Part of a small language model's weights.
Architecture: RMSNorm before each block, rotary positions, no biases in attention or MLP, tied embeddings.
Training: a variant of SOAP for these matrices, 213M tokens, 6501 steps.
Each number is 128 + 24 x the weight over the matrix's rms, rounded and kept within 0 to 255. Layers, rows and columns count from 0. Numbers have three digits each.

# layer 2 MLP gate, 704x256, rms 0.147, rows 459-495, columns 0-127
114153119152148100124148126132118089148105126136109109120118154117106112100131132146143134133118158158147102094148111138136128126144118110110142167162133105094130093113162138164127136126155144088150126111133125127119095128125111105099173126098130140142127133125120119126139125175150129133123085123132130132124140115127089133107110104122114137134112121166128204103142163156102083162146
127079120133138145106125136131125098117121149160123144124181148124086131126091114117100123105111109068144106128175126121153153123100170129109126110154110112153154099158120096117151126093136155181140100111099104102120130078129134133154110107119126161087151100145117154175135106103111121128143077151154109148122125196105150142157122118072066114152141084132121119107152182116125163135108
157141128139103157139117131126138148124139114121114104093118098077169148094175140152145172122159102144171114121117119116115114107176079063152148136118134105083135077117113116092113111171143126183148147091148107118150156134131098158120131113157137129155138081114171151152094128112087150120136122127130137109081176189165157122179165101095096122160152145110198104131143167092100057148142
124114187104098150107123123140134144100079102103121137124092133149126105069096110140138139098132133099151111085129131111157138114131073123150182104077063127132115134103100136159156135112148135128124119150139120140140107145148117158162137163124128159115130121136169124138170114115124123175100160151124126158104133158118156142140140156112147145127162122113175180121100143181089129147103
087131134111115171150116155159111103111155124123140094137156153142116172125120088116125164128141103154098123097073097138149139144131143117120119102123143145127140092160136140182120133112127159155139092135100152178171142111159118138157115114124178131136117129127135132199111159106122138131146143128119164129110129163156098144113147144100139111137136137100159145119130140128116106148131
130117163125108130112102121135082125120121110137084129102133103123124136105138153121113140115199140165108118116142122163145141097094077119172103108117194185130129142106095147140144084128152094137132172134126156095137108125123116123136161100159173106116126148114152109129080118133097111108103141149136146110137131136159125167126172119159056138156146140145133126142143119130105115078131
167130151121123143121103124174121138144102120119153135155124110130130096123189173127115124138135123124136121122148110151128152148150140084146110167124117128088138148117114136146158121098129167133106084153135135113130099093097099171136148086141096132135104110108139114110118112128113149150156143141164111123131117150086106140132185197123129136121177141142157122130143128142146164144084
141137205139134124109093129176101165118097112152116143145147150122094096107120150136116177141146118157145130128133134174112127153142116129150162125127147141105122111157114157139146169141132137139151144137152150095125147108119133147148116151142124160126067111153179103127151138112150152081139154141174175136120125145131111119129103114105131138155183104147162099112138226118129098113125
152111092131114153134139120125127074056150153201145107135109143143127102135095140094107108117114123136171099093135085125128142131142096116090095138187172094137135123150129131114106094132134095098106127138158130089136099159143118131142153138190128165150148186143147151150119140149078089134115122091154100132102151135107109158131141170089119132145097132123148108078130142115106124094105
124172078110126165128146122085109125164128145142127110151146125082152156165148097090127158099102174132147120109059109168131142120086085123144122149112124123157132133133148095101110120113111126165138114120143204134099143112102133187192108123123156095144133122159164157120071125127127136104080133192120122131118177157122091160124125135095143113089149100124142102111116138079144136127137
090128087137111063116122144136132121117143164183141146180126151089139099122115139119111116126114144105134159148116124160117144115138105120123102135142133104123162080143170113128129116149103150144137144135083134114138150187143115143137117124136130111179152143082124117132133135130114118156125142119119120145092100147200132104099136099136125138121155130164143153119131144128110152121148
140156103104118123138162130109111163117134146162145100104126123119144157121115171136112168123101121144128098138144133161153104122173172092169091105121104136152108167094105173137119158137120144128103135100151087129130166150145095136145121119131117130120157130145117126148112186134116124152176106119144136124146130121107156173150073142101125137136114116142097135095131161117114137145136
126136111117152185113109138095183127141141125087156138133132097082122113133141159112141143103162141120136142109124135157112071158134122134147087151101114116136148130125153129088141121138155121126121172151141118132143147146121106133118121130127132109112130173154079141122140139148145126157132150113128116077141138119104172146145140120142139149107152145103110101110127122121146108172125
112120129096124145106150171117085119150119125159127092123120162113126158087143128115107104112145109116136171147131114153171147149162123132103161109133127126153128143174109136128138114111127089101120139110170065137130133104120134105120137112159146109139158105068139138113098124121143143136134127152113162192134144132148121163179145101105179144132104144145124099131114174101114165097109
130140108132138090162162095134136137142134131140127098141133129112127142143157161120167108136132138112142072101105109104165126118129159123104143143119170136100118083149130124168137137162122058097107084132092152101080082136100121115162121126093128140144141141137155117140131090162153145131120145129137117173150076113095100141114115116139086168130095160149139136126122135105125126166103
123126162140119119095122101155089093160120128130146140116116159136107145131161111160137117157148143141109114128151151161100112093157127116094104106126123140133074144136092146105116203112115115140130123125106123104137093125127159155085142101147164131182100131143121109170141114122153128123107118132163126137126139146128124126178132106106141156093123073115124116113122152108143118121155
138090144106094155108132147160142119134099129114124140114122111146111099160122107130127112119140129127128104057153157134089157145108125107094113117130116149170145134154153121093148118134140133117126120151123114142137119093112150117092106111129132167110146136159151114114130082106144115137124143115106152134169117095150110154135122115120071095103135100139118058109143086145191128126100
149089117139141115147127066147115097107134143119149074150146123087128131124120132128136131144121118120112143116123145143147146145117159133130133153106115144144120132099155156115127078140105102166114158156132156116064103132145140108128112129130144132106167108136150152170083120151139129143119084159122124148144150106127152118156166106116108121127160135136122191099093128164129120132135
116120128135120129120138111124135120122140107116130126124130124132137139092106100118174139146136145123122093143119106126208112176146114122123111116130125087075174088170141134116134140116132106136126121141136121161080129187105144141114114121156109103159135111126151115088127141150109115096123102120137150146151096116127163129156079157166154130105091132090167102169117132141145099134113
130184117148136104105145144098096167170158079138114122142099138136133138150131114130123161135142147145095152105162136145135134154106109172094093133143149094111101089098133102143121147142150146111148137134095152121147117196145104129109145133160138127102137116118171118094167188146146123138170131104127146128123114147108076139154175120181144106114211090121122118179128123115138122145141
100122096145123096123120140137130120146093109104093152140156093099170159119122142108124103136129149153131119147129127121139108120147111126129066133123087142126126132085115145132149135138135134109120127109102132132126125117162165151157164135090147144112144155131121131154100108118116134150150134136130131104108168161110080134129150109125113101146168141169106134114095135079119132110123
156129071117134106160151112130115171113090154140110111114134110119094107106131124104149108140148090105176177126122102148093124194167171128099122160108126119154095161123129142112159147084138140145121151132153136104163158106146060085146117125166182142134147174141113113169122101109142108134066143129133123150147171137113122129129141116129124164130101163135134154150121111110133154121134
103166064091151156144088129128161117112141128108140141161151116101121120152166081097136095091131125129107152127142144108120089141099086106112104123122102169138129081106106080130127123135167087112124100140148134128117157098162080130112136122106118096126078113152126162111113131124167095095112110095155141119098114078127125094174137118117148138145136130146143113152112092112119084133123
150106119101076136131071114160099057140123101149046109101118119151123168133146161114138085101144121107155105097147153105166098120120101143099140120144095129110183122145120157154098113078144052104103123125151137141113150141144102120130105129122164180145121146147157154127107150088161155076113147132124082131153117173136123113147115141132157164174168101174114143147142175130117110153108
118129143151113083143155082123126144122140116113139131107137090093093144112162136142111141123135149151133153142158151116131142130159136114137156107126114106120147131132118133165145146103100136157126135110124118131147108126146114089123115114130149131158132111150159127183069132133145148143068139152130098106092103128118151114128077116117108130161141134122120128105120147142128122120126
086146133165140142129134110098126114111151104099184089142106158109132130166134156132134201084147124128111182104151163094133133119161096131089109108094122124126149104109147141119103159147119117099121152091126156164098136122168135150128147091112182151158127094118127146120102131133166141118162167106157108145162137129176138178108113091128180121165154124183115080124149116109124117145143
101109163153164111143142111128116122168165089117088119114095132124180142159159154135104102156152133105115171117156150112189123150150150166117107115127145104102132107148125142118134111117116111117144134103122122079098133138136112122135083141098169097144152150215172139125168140129131165128115087052169170143121095128130118090120108082116127117147115043132127164089152159155115113124087
139108111119109104112154154128132136135118159130135132197144104154144067137179183102181133143177155127109118168142154087088162123091162132137089138065117119172105155154082196125093119121127157148123114135111061171119105170084114187119141175146098156121115104076212136152161119151142133040176133174156106082153120152074148106151123127166119137130106133140104130146182144145146119130122
109154120166108130107103117150118125159131135112090115106118120125145124133177156160130141100149125150136113148123096129157131112131114126081128112096156142071162132143161119153105091110166137097157114120134118118134143112115116160116121119131116157172093150107117095122151126191136109107143138111177146132099126176152126148117101097140130162132164146134145140161103095155119123140155
120110130089112117126114133148117142140133157136139113151094126153142157142138117136146139128125170116116123111112148138170163095107090094119104144159134113155171122180120134095116108110144128133118110133171150117104098108117140102094159147142150138111105164163120106139128155140166152144151133105132131157114142077118110159085120168110100106131146132097140124126097125116082104126146
171116155106111159101106084158117107153138187093111141122113090113151131126115166134140140081122093103129183123146126163219120133115116100101149092120094146144079132114140105132178185167101149131115136098097160126157128102122167184160090103110115128142159185128086087091087125161132137150173153116133125157119093150134157111082111148100141136132201153122108133143112145107095143122087
099108104104125142125123118114136112115139154098094152117143169157142104121100139080154133113184137129136128141119123106108124105108095163141121150157143145143129127102117124125103139148167155128142137154149137143131143092124109153125137121099134163138122151097110127108120141125135132090095105134125121120093135139108128146169146134105152100139145136143130108137123117127119144115142
109131153131113155090091102133120120111136149165117178119102113149158159152092158097116105129138130109138128146169119122140113116153103121130156175094134127107152110123073152120142128116145162093190119117125128118125159142156176144125088171116163138067174096129141102085153129094186098133127156166155123109084166153074138119156109142080137048131141094138113177129135131134148103108085
089156085149202128122142098139103123197123110155126149113148112109087147149097136111170111166143142128152147162152152111115127138173144094128124167142099047149166111076069115099180143146140114171154075111107095159100096136126139115133138129160085100087086099132116149144167125116140135147141163123146160106105123106134085126136144156154175136118139162097157093136152123143126118154137
095103113137155119120135085091176142048119094104114139147143094162119161102132123131132156140112112133137099150167164102132171156127174133167122148094128121166132131133103109139145131123107133128161107157133118168134112115167135109153157160129133147109146122141130107158090068124157105129077152114113152141142184151146112134126122137099152122199169124088113189087135152152164161160123
119107089131121142098122125142111090118102132149160120099154095133168103132121159126139100136093157125132111093117165137090058167134135112117098137121118154129117115152123124109136155149098088163094107173146081155158136140140135175118131146104109133143140170088111101131147125145144140165175116136147118110132118132163110124184092120143175119137153152109121109122175124124119134127158
125131091131136108126113128132108107135128168085076106132129074086105126120058126145141120173117123145138115116162081151129140134151114094078147130133090137180144145157144135142096117097097099183110130124116153144142123131138101131127112116111168118117109179149138117144143092161129127160142120168111142099164152100117108131156148132100095130100103162133098142113125142098142143155125
# layer 2 MLP up, 704x256, rms 0.145, rows 459-494, columns 0-127
149158146101077125068141141101138131125153145137133098140113117103130123152145115175150078133119129130102091108145105099133117131143117124100103158133150143125129187123142143134105121114105145102114142170169118151114149158106128153118123110153120151100128190146125108086105148133159120118137116137145143192141121155095120125126129104124131104135095126143170128080155159091133135139108
114125110111114136153153156095148140130130118082155127150140139146138135128127140117121139150153143147159143116143126099130133154143136133134175134147152135126107063107144106164126118148108127137154132126129141100099139147132104152122105152081098150139152142154125140126151140118109122139084155142140145156127129130048146095142118106102128103136097105095096123117123113080152079064145
121120177146144124100159103090142155165087164131103165108142142126123093139150117109149109109166180137171154126142171116124120125131112138094166095129097139121165176147138124153128157171088105125132137087107127090135094095104147105146137183081095138163093154095153122138137133152097153098143129180125138142105123094109185087134107148111148103137158110127102106130117165146162099126076
115114132109129148148129104125107125116119127096125081153123093122114135098118149098122094159096122131140125162086121134158145115137155118154139137110129158144100079150144072130120176157054139133124122147129164120134113178124113136115122104155123164158114121151121137125122100085100090118122128114128138124128117134102121090132155099113144121130078150128130122160136155124136109151134
126133118105128139166133136106140120141118205111128119077130095110139131170128144135123119121131142120165128150115151110139119131121135133162113170129105146154107121096124133109179124126155133113111127141144136139117154119105142118186126144099155161142145128138154141138136104148145136123081160094150091118145167122070099143127137103159073092137113110130127136166170144141104129067130
194107114128136163113118117132143152106142172138102106142139128127130126109142144168126130167118117127087143156118121141187130115124157107119092112092093172145158159151115121148134117136147103163117122115136146153119111162102141142119122138108080132113088154145141122110128139144149140076129121124124152132154116095160133135127091152162141118114067084091134180093101110114100171146098
097094149100126120137158117159154142128153160103144158117149103129126120120190069090118091135111126116101112102118140129125121143125153112141132168134071103103110112091160094113166181089104109144154144154154120111111157116095140145135107140107142120142147105150131104136122137100099143172145131126137172117109159143101123128136157165113122136127142098115139117116120127096119132115094
089151148095122117109154120129137135158129142111116160117114110101106082106120137113088098103206156150122173117081135103138098140118076157085132137126126118140135161145117128103107125095149179092119068099148169084150130082081160140091084137117148157160131117117117081123157133084166145161103134088112090138128133174173169133140115138105141123124102108100150142090112121149144143136158
141093095098172134141128123104127126097176129103158095170148117142122120160124137133152121106099047156144134113097110075140126152142119082158121151188126055098126101137131145138154123120155131098153174108152077087088090166090066114132106122180132144124146101166114154130101149132164110167123146088082108110110156139127124157084111127112092128162121135141148152137141145140124167109165
129135168089135103143122046131163165107120095162145112150108099106119138150166114151108163145112125118097114117145189123121066195082199106151175170132170165131150153167155116146098176125116108147121136125153139149142171119098142191163133148076152087184113129113165152114176113103129117099129104148132133151133111142093130172146138147113114150138182105181079145139157144113107167143074
158083125145135118104148119139166142148134126112136115157099118137080133132164103161108120121150147104145123132146123082084105085122148127103111151120145118129145157110131125095120146118173161118123139117150128127095139104119131145137137163126103142128115129151120176098136148167127133137129091079119139143141147110077144101167137177101129095131104111092109123138117103130128092144124
153127127156122143092117137154129143156133145139089106108087170160130126149093115130141158132150124149130122155124132115084138122153138162083134109157090121118104137137107108111111120143191120155129132160101104108099111138113154092122130135108165137120098131162121173162104107134146131100123111142127134138124138112155070082086190076116105095151118120106122096131104119102151126095150
148113113138125126145096114113099164131150091132101122118129161122115149116119153134122102091105135148120119118158114101154138120139125152150099095138145128112152159130137110151132137098104134133133099083150135167113099113127131173131128168114117113122131084137132144084089159122114087107114133089133088140173113108161102134116126099137105128139080090159161120102104137142132134094099
121121131144121125145072096123133108118123113097131141135133158132170160161095123146123192133080124166074118107158110124155131166069098082114131147141147126136113127131119143094159112126102111100110133129156164154098111156101147145108158106134105119088162107118104132154141102151133092126086091116163127084117121139105144116110135127121102160113099127119087123122137118120115141131143
126111152132160145135124093163120077117133171150128134126112112144109130157158110098132123146126112112158119136121109160166116118128173107114140148115165124096107133175140128165110095160119093116103092123117141109093118143139098143135094160128110153144167122130075113150091117123155119131127182121123127145139091138142091136119137120117147131111128152114131154164102130112072128124102
121152153151152165072144157132104092130125134112143150119117147156102119138104140122118127128120108063165131127155116075126101101134140116109147151173104151172143134132149159115097117150117103138132155133137151139113162160158102118142142114157152113122131125129128100156128168137116118123134162151139139119128166088129126103138105135139137147114109147119143134137143088144118148089132
135098141117162133127110155173124105101133091082098095152103114143137083135146142161117164172103122172135170113146071175094122126155178160145079139136118154118113163138135131103147167156137117135118137117134097083147112128140151090126117119132116092077148130135089097090127100106159121133162118155098106133138111154100132127103104150135122112116139168065147114102111126081160118133133
169101151151084163131123121114142131151138118103113127108095121159161112107090123098178068147153113098088129134098123079107153114122135130114110143103123188151123124108108151121115107124111143118093131128154137100114160145099125096142154143120109115114093153123131132114118130136152136090144103140132120092122132143152149148138153093144088145089125129103134094102103118122109153101150
114122139132102117128181100139152117109144138098131124137148126133124146083114134110145149131136128128148079124086101164160162127137113109130124140118155133100169126189109119110129133128097102135107111137102139061116133136158114145130075110105076137100149153125098097148122152159163074174130173134156171166179108091156121145138099150097160134052089159085177115155142145165116150091112
147159063159139112152108108155123127121090139159175089128120091105095164170121141157106116104103130155135152108149135145152132119137169141084115111104053176117169143109135140135120143134087117163105107135136157191161107145160144157133132130114062123100141135121141128157118087159145134137111103123159155113096079149146136113119113105125127142174092115102082133107165122124123118145142
105103104128117090140128132117132127157143121095120099096167136137178137140127125133141133150096100158120125117106126134127130132097139134084124188116133090147126143124101130101126138140129137145112144092109130133117130103109164117147105158140145124126154101123097131120113138122118139153151110087092091132111169138130113126124157124133109144157160101176134116107100131092127146137120
103159115154140080137135158110110127166120126100122125137154080147167103145119115128092124128100116127095159119160115101104122115110132139130109140092144086148083156083115149092175174069105096131144138133126124116131168175147098168144131098133136100133136121120059125097154132126077137107126129144144114129146154114172129140136139097120081132114154101157126182164117084178106188140162
106117134086167120145133122114083116163124128127166104119135108103144141143103100122122124123097104166117174146128136137082122113138094130116166096137161161126116143119092138119137146165121124123128104189124116131140157143169162121103100131123134104159140119131120085120132153093145134072136103094135141153150110089176116065134164122176145088153073107141150093109107136094159123143081
105155120118134135137153154091169092143070146105182116156088133134126131107139101169084070056128174120090146134134153145155105180084099106107087164103080130123121164109123150118121090146147137164153151132103118123112089190113141109099156107145122127110096114124133120103179155176101145109110082077181136096095117099111164134103108097132163128178100149112153150152126140120115109128148
141161128138127129165146149117123100152095126161123135125162114172108152138146121138114118127106121083102128138176101106140151126112168117122113141152132132077142147119145121093131126164132147137139127105119157140157079127110134122140130095131115140143119127117100112168102128125115141148121145115100142154138108165184166088119174151108108111165143115167127126126105134104128104135131
133084173108115142131130093110114131070104090146108153153138103172131089156109150129111126130132185128114135135166164072089085134140117131159115181155127144129169129204114144131159113110172095139096118095143129089128130137086152133166100150132120122136132099139112076129139114141130113105137114134126143113114148110109125152135162140125107123091122140139140124139126154110090136132129
167141121159130132095132134140143126111151127147126168130142101145135100099158133109191139137098119069128110109080092144102118151117121088150153098136084157112122096101164103159129124132163150164111115138106092122163123128103171134163147094127112150086124121081081147144126106132151138141119155146101112096123134158115132193170129184164132169134090155115130102134129069102141171125152
110158133094087162111161141116099166142140179129119116133152086166114140149107175120106125097114135101165125108126084117135116112170151081080136098136089125122074164119104138157122097120130131135135194127099129122204130077098065137139150123147137139135158115112123082129124117124113119180134127154084142169135116151162159122116179106135126146157142136054184148109161138118097130078135
141134119100122149120114130141113163094120178158159128134172101123114129071159139116124127137098123123167104124134109130138080140117137128131126106119114151136118107157156159099082103124161110103114114151148132138146133203141138142123119132117113150141124104112129143158149132138141131099131115144136110144149110121115132115147120119131154137148117085138130121113152204154170085119148
170137144144109089135136137119137108116090159125121121098116100131136119132099097121174132170089134139144119118147143164133077099145156127090157146095151104113104156147147122098134147124117144150153149098127129152146102154092125163140122103142089073113120146051165136123114090106104119157119095142113182137147154109081127156131124110104125123103117099125100104122091150113133101134133
134095120137155117119169172150141131107130127098159112174147091109131132145087147110120103158138110123147077108131114102069145131159180188118120082127139175157173131124154143127118091070132154169152185159101159144122137158164141085119146126101180072114115143126175150139129142143184135070107107167094107194123129129123095127143142108175126114141127107141090114094124148108115068111201
121092124087125122110114112118130097107100168104125131101139132144092103138086107119124156115145137132090126152076112068118105110105147106126145103133122172159114124160114158161137089116157145131098144107149136092105149113107120149135120124130146180099104132142091128101116138112157101115143154127120094104131114108092143117169135157146107105158115094119172129094117108115108128147153
127121148154137145147101148117108147100096078188075111143107125119117142083100099140148162140087166153164131115099096157133130093117117129113174091140146133141117140178168081114112151133151152102134126108179104107134125130123127133141166145136141122110088133122165125104121099108113123153087100118134142134116138083107193133144155096131141106141109104084099072182174147085162100135125
162184120143113118138132110137132126124113117122106116149108164111110083138123133137116145116131109137107144147171139154151127135119137179143146101141188154078055092135139123147132101164127121123150102125075140110163165099126100156095083151122148176116146097148175186154124113113139103161148112114105168167083125132146184102166116151094135147124170169183117153099138099115075121126104
078158092151136100099154119155074119130155092114159116093089121149126120163159100138122130135148061159106094114189144103131132169081129138144124122073138094149148123128096162117150139110092172105168123168102130096135114102116123120141143144126128147073125143146145108116105101116131162093106122154151154134107143169116133066095118123084132137149140118128140134107153122179096139133101
159116129092108103114161147134118169113090137166096113148133127128133114114123147141107112097158102141148181138150141146123124118153095153157126140152139149076151128102137118129140126137141108109207106091105120113149141153096124143091107110147149142113103116111102162127140123149145154120140150181117062102121132135157172137059066135160119124117146104096159098096113073118137104092139
# layer 2 MLP down (transposed), 704x256, rms 0.129, rows 459-494, columns 0-127
124118080104106153129108139173101134121164148124188148138131165125127191082115100152151109104080097135102153125109124128137105099150142125127069096112131152157092114124095074097133126138146106100185130143133117138075144122152102147144133123133132106107138150139136101117131049135117079183137087134082135106140157100133129149144133135133145141131121117121143158131145128111133123131073
121097126111144088108133131131138151184120112145150131128136157120127125148121166139102153104109135150103124158124153131147072176158135082145130133127140109138092134129149145136115141151183112101140098108152145113093114125096111107074149183146120167148143146101129090117131188106135112145093135132116174086069140070198134122133080074127139149153126147149126135115149127129080175115144
141085138162126122121151077119164104138053134100115137079172118114107117138151150107154106122073086142128124102114128122142079117167156099127109156168106128129141111106084160073098135140190132161125149180124126111147131135118109126153126091119132083090118089119122130142059136111090144125160091097138116112106173110113102133168109138080108163130138100142123114097185127130101146110165
124156130121130172170157109125138119183130144095126112132102102088120122136133148082075135146119099155136113161094178151124150129087141113117120134153152112150127102097117125154107131091119135103137117111126175114141172114106107059099146102128130078167107152103131094106100145127110093137148129125087159155122138120079093129112094121156119140122122140181104119113104117151142168090134
109101136116147104102166114151117129103161139093122129149160136138124121126144123136128136084154173105104113108105123136100116106126121152154114166138150119133129132127118152158158116111113089150110127130136128109129105112087115142147137131099122157171166089147147158104129121173126137186082150126186116111162137096129148159111133166134100138114094132110144097158106133144119100149143
125144123138125146121159151139122110092089140162114118117178130158144128115086124098134141121125106122141088097091130129111125124092165129139145146122185152097091134165114121087142143105145124125130137134101143114093151150095103097091100091104150101145146142131132147169120164113110086095090130163141134150167103126136107159099128088156140134124128128155103161133164159110106097111127
162158113122098074079183130156118085145156103152122132101181140108075147142117139156152123139138099128159131117121113127132142066126136100149134173100172135127114173115149099109140137099105145093112079149134148089163143166098148130153151109147106107124133166143122098122133090124164122112159101116138095063094104170108138154123129139102148168123138124100130135129119138139098133161143
164113195144136118158142096101139113159138114140134095117117108121136095149128111156102120114105155173145144121093122107109137087146114170121124104129147123128161124145116124139121112157150171159152078104144123089139115115083131126103082095062164097139121098093105145120175125091104133107150073164130162136108118093127124125117136154130112167126121067122109123119131116079194144108151
148147147159113125127130119116097108102105118147119161169100109162151150170101125153153140118136147130146152084092162145125116107124080114124104150159144096120137158127178183174136099171118132148117164139130146121167151121074130121183146111118133169104150142094103077135111122194107102080161150159119141131131113172092169133135127112149150142167117093114102144079105123129166086111154
155108155104167127128143100132092087121129182162114131119132137160156143115147148173138128159154086142170107113097108141152133122103112127093149132179144112093150170100078114099150152146142123129142158088115144134125122137116114120084155129158082123108130150092058134121136129140122139132144117151142150137101100145112140122178143170141166154151141147121102119142132160150119122146148
115158106114135128138142136115091128123171123133130123110130141087157110132083180080136125110116113132136159107151141153102130127084146157113095121158147120113138148131159113135140128137131146123130104137121142126123099169105090129108133117108128127162119171128170126123120121087125108131141173109134126124150123158132103153134131091155146144136149154091142169109121152170070186136102
106146146134169144137151172155127084128154130111161144109161155129156171119152126096069138160124099116103093156102113108181153128113061134111138101135127123143113126117064108144083121092134190142149112103071129139121115151089161166128135115131147128128147118142130111128191123131154137105138122116086127106129126134169103105184102137134141131139115153134126128114134098116130122118106
096129108126133094114095181157148133117114137106131143144139129097107107106111141132138152119160153144095130144159139123089090118118138145103164105127097135181128098118126093127117127145160142151118139120124117129150125115119142106117106131135086113123118141115162129149124078124107140129099156127132161126095126130178162117172110117185131134142159125141131147148122107161144149152129
135136140137163148088134122095135107157129102151147103136114127125140142140188137133101148096085083111114141148090158107094158113082118111120108124133151157098077163171123133158116138136161110093112174118142118128114131112161105086108133144124139128154131089120116089149138158144172150115134132163113117102124134167175118154110134130166139127119154152138108132118131170152154081102132
123145124133109142139147178155101114104119124154101093157101128137159118137112096145126137125124118162118162120106126096152149075110124162151157132135144166107101099121128100151103132148142111114158090155090110150138130116110103119152101140079153167079175134150133143099124105106121160138136165121107142137063097115119139121130183105158151129164169112172106099110112109125139105144162
101128120158142127124103138152113141129119132098152157116118119119125078156184145103142135090118132146111124135131149117118105148157128098178168096155145105115146065097150143047120104128094165170150107133126119180136138118094127141104127123149096141171138116141106125163101131172153137147122124081080141114110127076124128156148112146111105151110081140112159128162136117116117125129126
145099098139124114146144187154151155133149108133129132132128104153142109143139137139126142133124141074116119141087122120126127153115093137155148104108162132139119107127094118125152100128178159151152146141116116114159112122096131142107092113135150140080081116128026115169186166100143147142107114075159146137115153134137108110128120151132146151079134127118103111127172139075129139105162
152154098102122122117068115148130166070105167126108106120100126093092118148169112104173108113151119148145130154133107125146078099124151138115128153134131100092137097179116123107103117146094126128117124094140154167150112108140136145152084129130148176107128150148132100142136128168160133164135117165108117139135139150089104129156081118120110096150165127101118138136137164095183117153125
134125144092118145150122130143151125172163121157134134118099188127135150128137131138123125098112127126096110168118118111132121080147131130143110114162066158140135091058146137124118139116126074153113128132121112097104097118159117117115198145108108106116099141140125143125162134123153148132081118112128115125119163071100105166135154161118112126122129120176126130121153148119114148126126
113141131146126106108115150157154112124163125157155154119157117119118106141136072108152124125095101119104146146156129148088098124125137127133149155130123071129099161131143114112118147123130087120148127138168163113150125158118149121128129141126109129138136120145106168122138156125137166121101110130175113141110099166147084154188128143119106153155151112121134076115174129109159147176143
105143121126117112112119080128086134070130103090117096064169158141157122070121155127153100147128094165126173116110102133116125142131112121135156120118102172106129111114138096133107089148151151151138104117114102149149138198110095146170144181153114117163109088100114153126098169083141116130203152162095118107108128148115111085136142165139152130149127103123104137100083153129106123086139
151108132152098166074110171103152106135131179125096126147144161129115133139058161135140097129120137121106123172161103163150155154128122106126100146162055108115110169158136153131112108135123107116166126115135127172143092169118160098104132146125114121111163151132113102150153162147099137160093088122121151131164124159093151112124130135109143073129110150123104097091176136136166098083126
120109125126149137144139138119146108120142098126126123148112102115102081123096127153098121064107124109109119139154125151138184165153148123112079105141152129133107124099120160069102136133142146140161132114144110106123128151115108102100153102101164087171138153078124147132125162120113146121163090125156172086147102136132098124076139155122081133157134148130115140097160133127136150088128
116143132141162177168144095074106146128109150118171127134134144087109109115143137123111121083055114086093121133142119172109139144143159103121120134138100152098138135087160140118145158154118133149156068120161124113137128115159129090127125143135099071072134113106102131099098084114096094143171112135149124084117118163098115065085154170145087108199134119106086160126126117117125145127113
135114132080100074129186127170149164137105121135114152106140075106163128096113113116109114124157171202171167113131107163135125138101104110142130113121152115153125107121125105154115093127086124142118169095122092134099143140136147146135102143119135089126150141139121108100141122168123132104134137149142160106126106145081143154165145106145132108136102143108144127118143125109103106123162
127156145122122156139122127091123131134142109129129126079139168109137176127120115141128107118132111090108128116114171133121124110153123111157151150144116121145151124119124143149158152120109134162150161144109090091119142136109160099115121150144106148115142115174118112146184091089111109121108125115156152117113111125123111083133126128137141093104144136109108135127127125144097148145160
077178098130095133088151123108087150160163164106169150088167165113144135126116171129170132081117095097182131170152151172093089066116128106109107158120146175139155157114163121135103135137141168146120145113057070162123127141129162118150106127123063117106115121102148097142110112158093130152160107125111172126134096120090092149119101137166123139101114156104168139135129168162161119120122
124129133112129117121145080114163089147129115117150166140125147161129121137139161137131124124090096125147128148114135104113113166125153084110120089180111123131109142086119155111108144160114120137146159144111127133145077107110100165134141148074156141118151161098135133097099133144095086092148102157108084135104122162120132133108187090099108162129120147112119179145136129097114109145147
154152146121126142065179158139104105075178096148152098148162100122149128147117137163140136105132100109120147153125106109138117149068133111094138136134128087148120109137103128134105111130116162138121131148134107168144133148151117125107155146150102180063088124160186126118133057130145146110190132107104097090120132073109121120168146061108172122154144096097117143105156160130130144131182
157121118158116152108191111124144136127171115187141135130125171177100102135127144132143143096154129131165106101198075127128144106105188138126122139130173108112104153157125138139138128082123138052144121102097162113129102192158125153104157125153125120136109117099153090127134073081131132166099166134141141104136145108135084106100128145099097125107151120085107112147115137136133156163170
116129136196147115101073105098081029108158124132162127068108139107085144163155124114106134150123144130124156125144095062107173125138133108154109131152104141148101091144121130101095104153150054106138064130131150164128120101120145104122142121116102093136157125143107139123136123103071089143107139100124083132127132149140158105126135152112124111174118126166101177153155163140142149125115
096098145084165151124145155165135146145101140104140129135114140116091068097105148202133137091129097137102135142111117069112147154135144119140117145109122160108113107139097111149135102146145150130190149164156155099134103111151134098132129133121143212121107148133134112154132115118118135144135150148105134129133119146130102131131122110156124114177134102106101125150110133132153150136157
135159131102151150078123134141113100111158178076113077123131164170121109175136163101137134150111113158141101135151153116155116116127104110141163111128142144131089104104122140163126141118120116156121123135075157149135120130145133158102098126134131137140143141121139150124147161152123114151158137158104104162139148151141145136158121139098099146101138204089112130176122101135135169129124
124132075135113126124206154209146101154173096149127137158154108120135112174146120114086113122128117110126099180147125135173099118162126125064174099140208117129165089088155123161120092122160131103124120120130141115111121144130112088131129132149124136128127121122120113142166059103098123178125153150119139113169099121128120093129134154110069137114181114135115099123131109124114124152135
139096115153165122145172136127120147101125113128127144133087133136118149093146124169140127128134127141203183176123109129131127159118112134148114090096089141122118101165143089145160111159169125114144121088135108129101110095104124122141103119142123139137128137108112133124153135149115117136135130133101094118121113120121133114130083155128159107140091139143161116101122128143178135164111
153105151147154106082156108123143148124152094112090098098092148098155135146162115114116132141116123138114122146138141123100132132144126124153139166128143100136132160108157131154180086110135084118101114168131143115104118157151141100152109122113116144129155127131157103159099137118156155148144133136157141087152142120152123116083080115075143104147089121124164123141119082103094136144121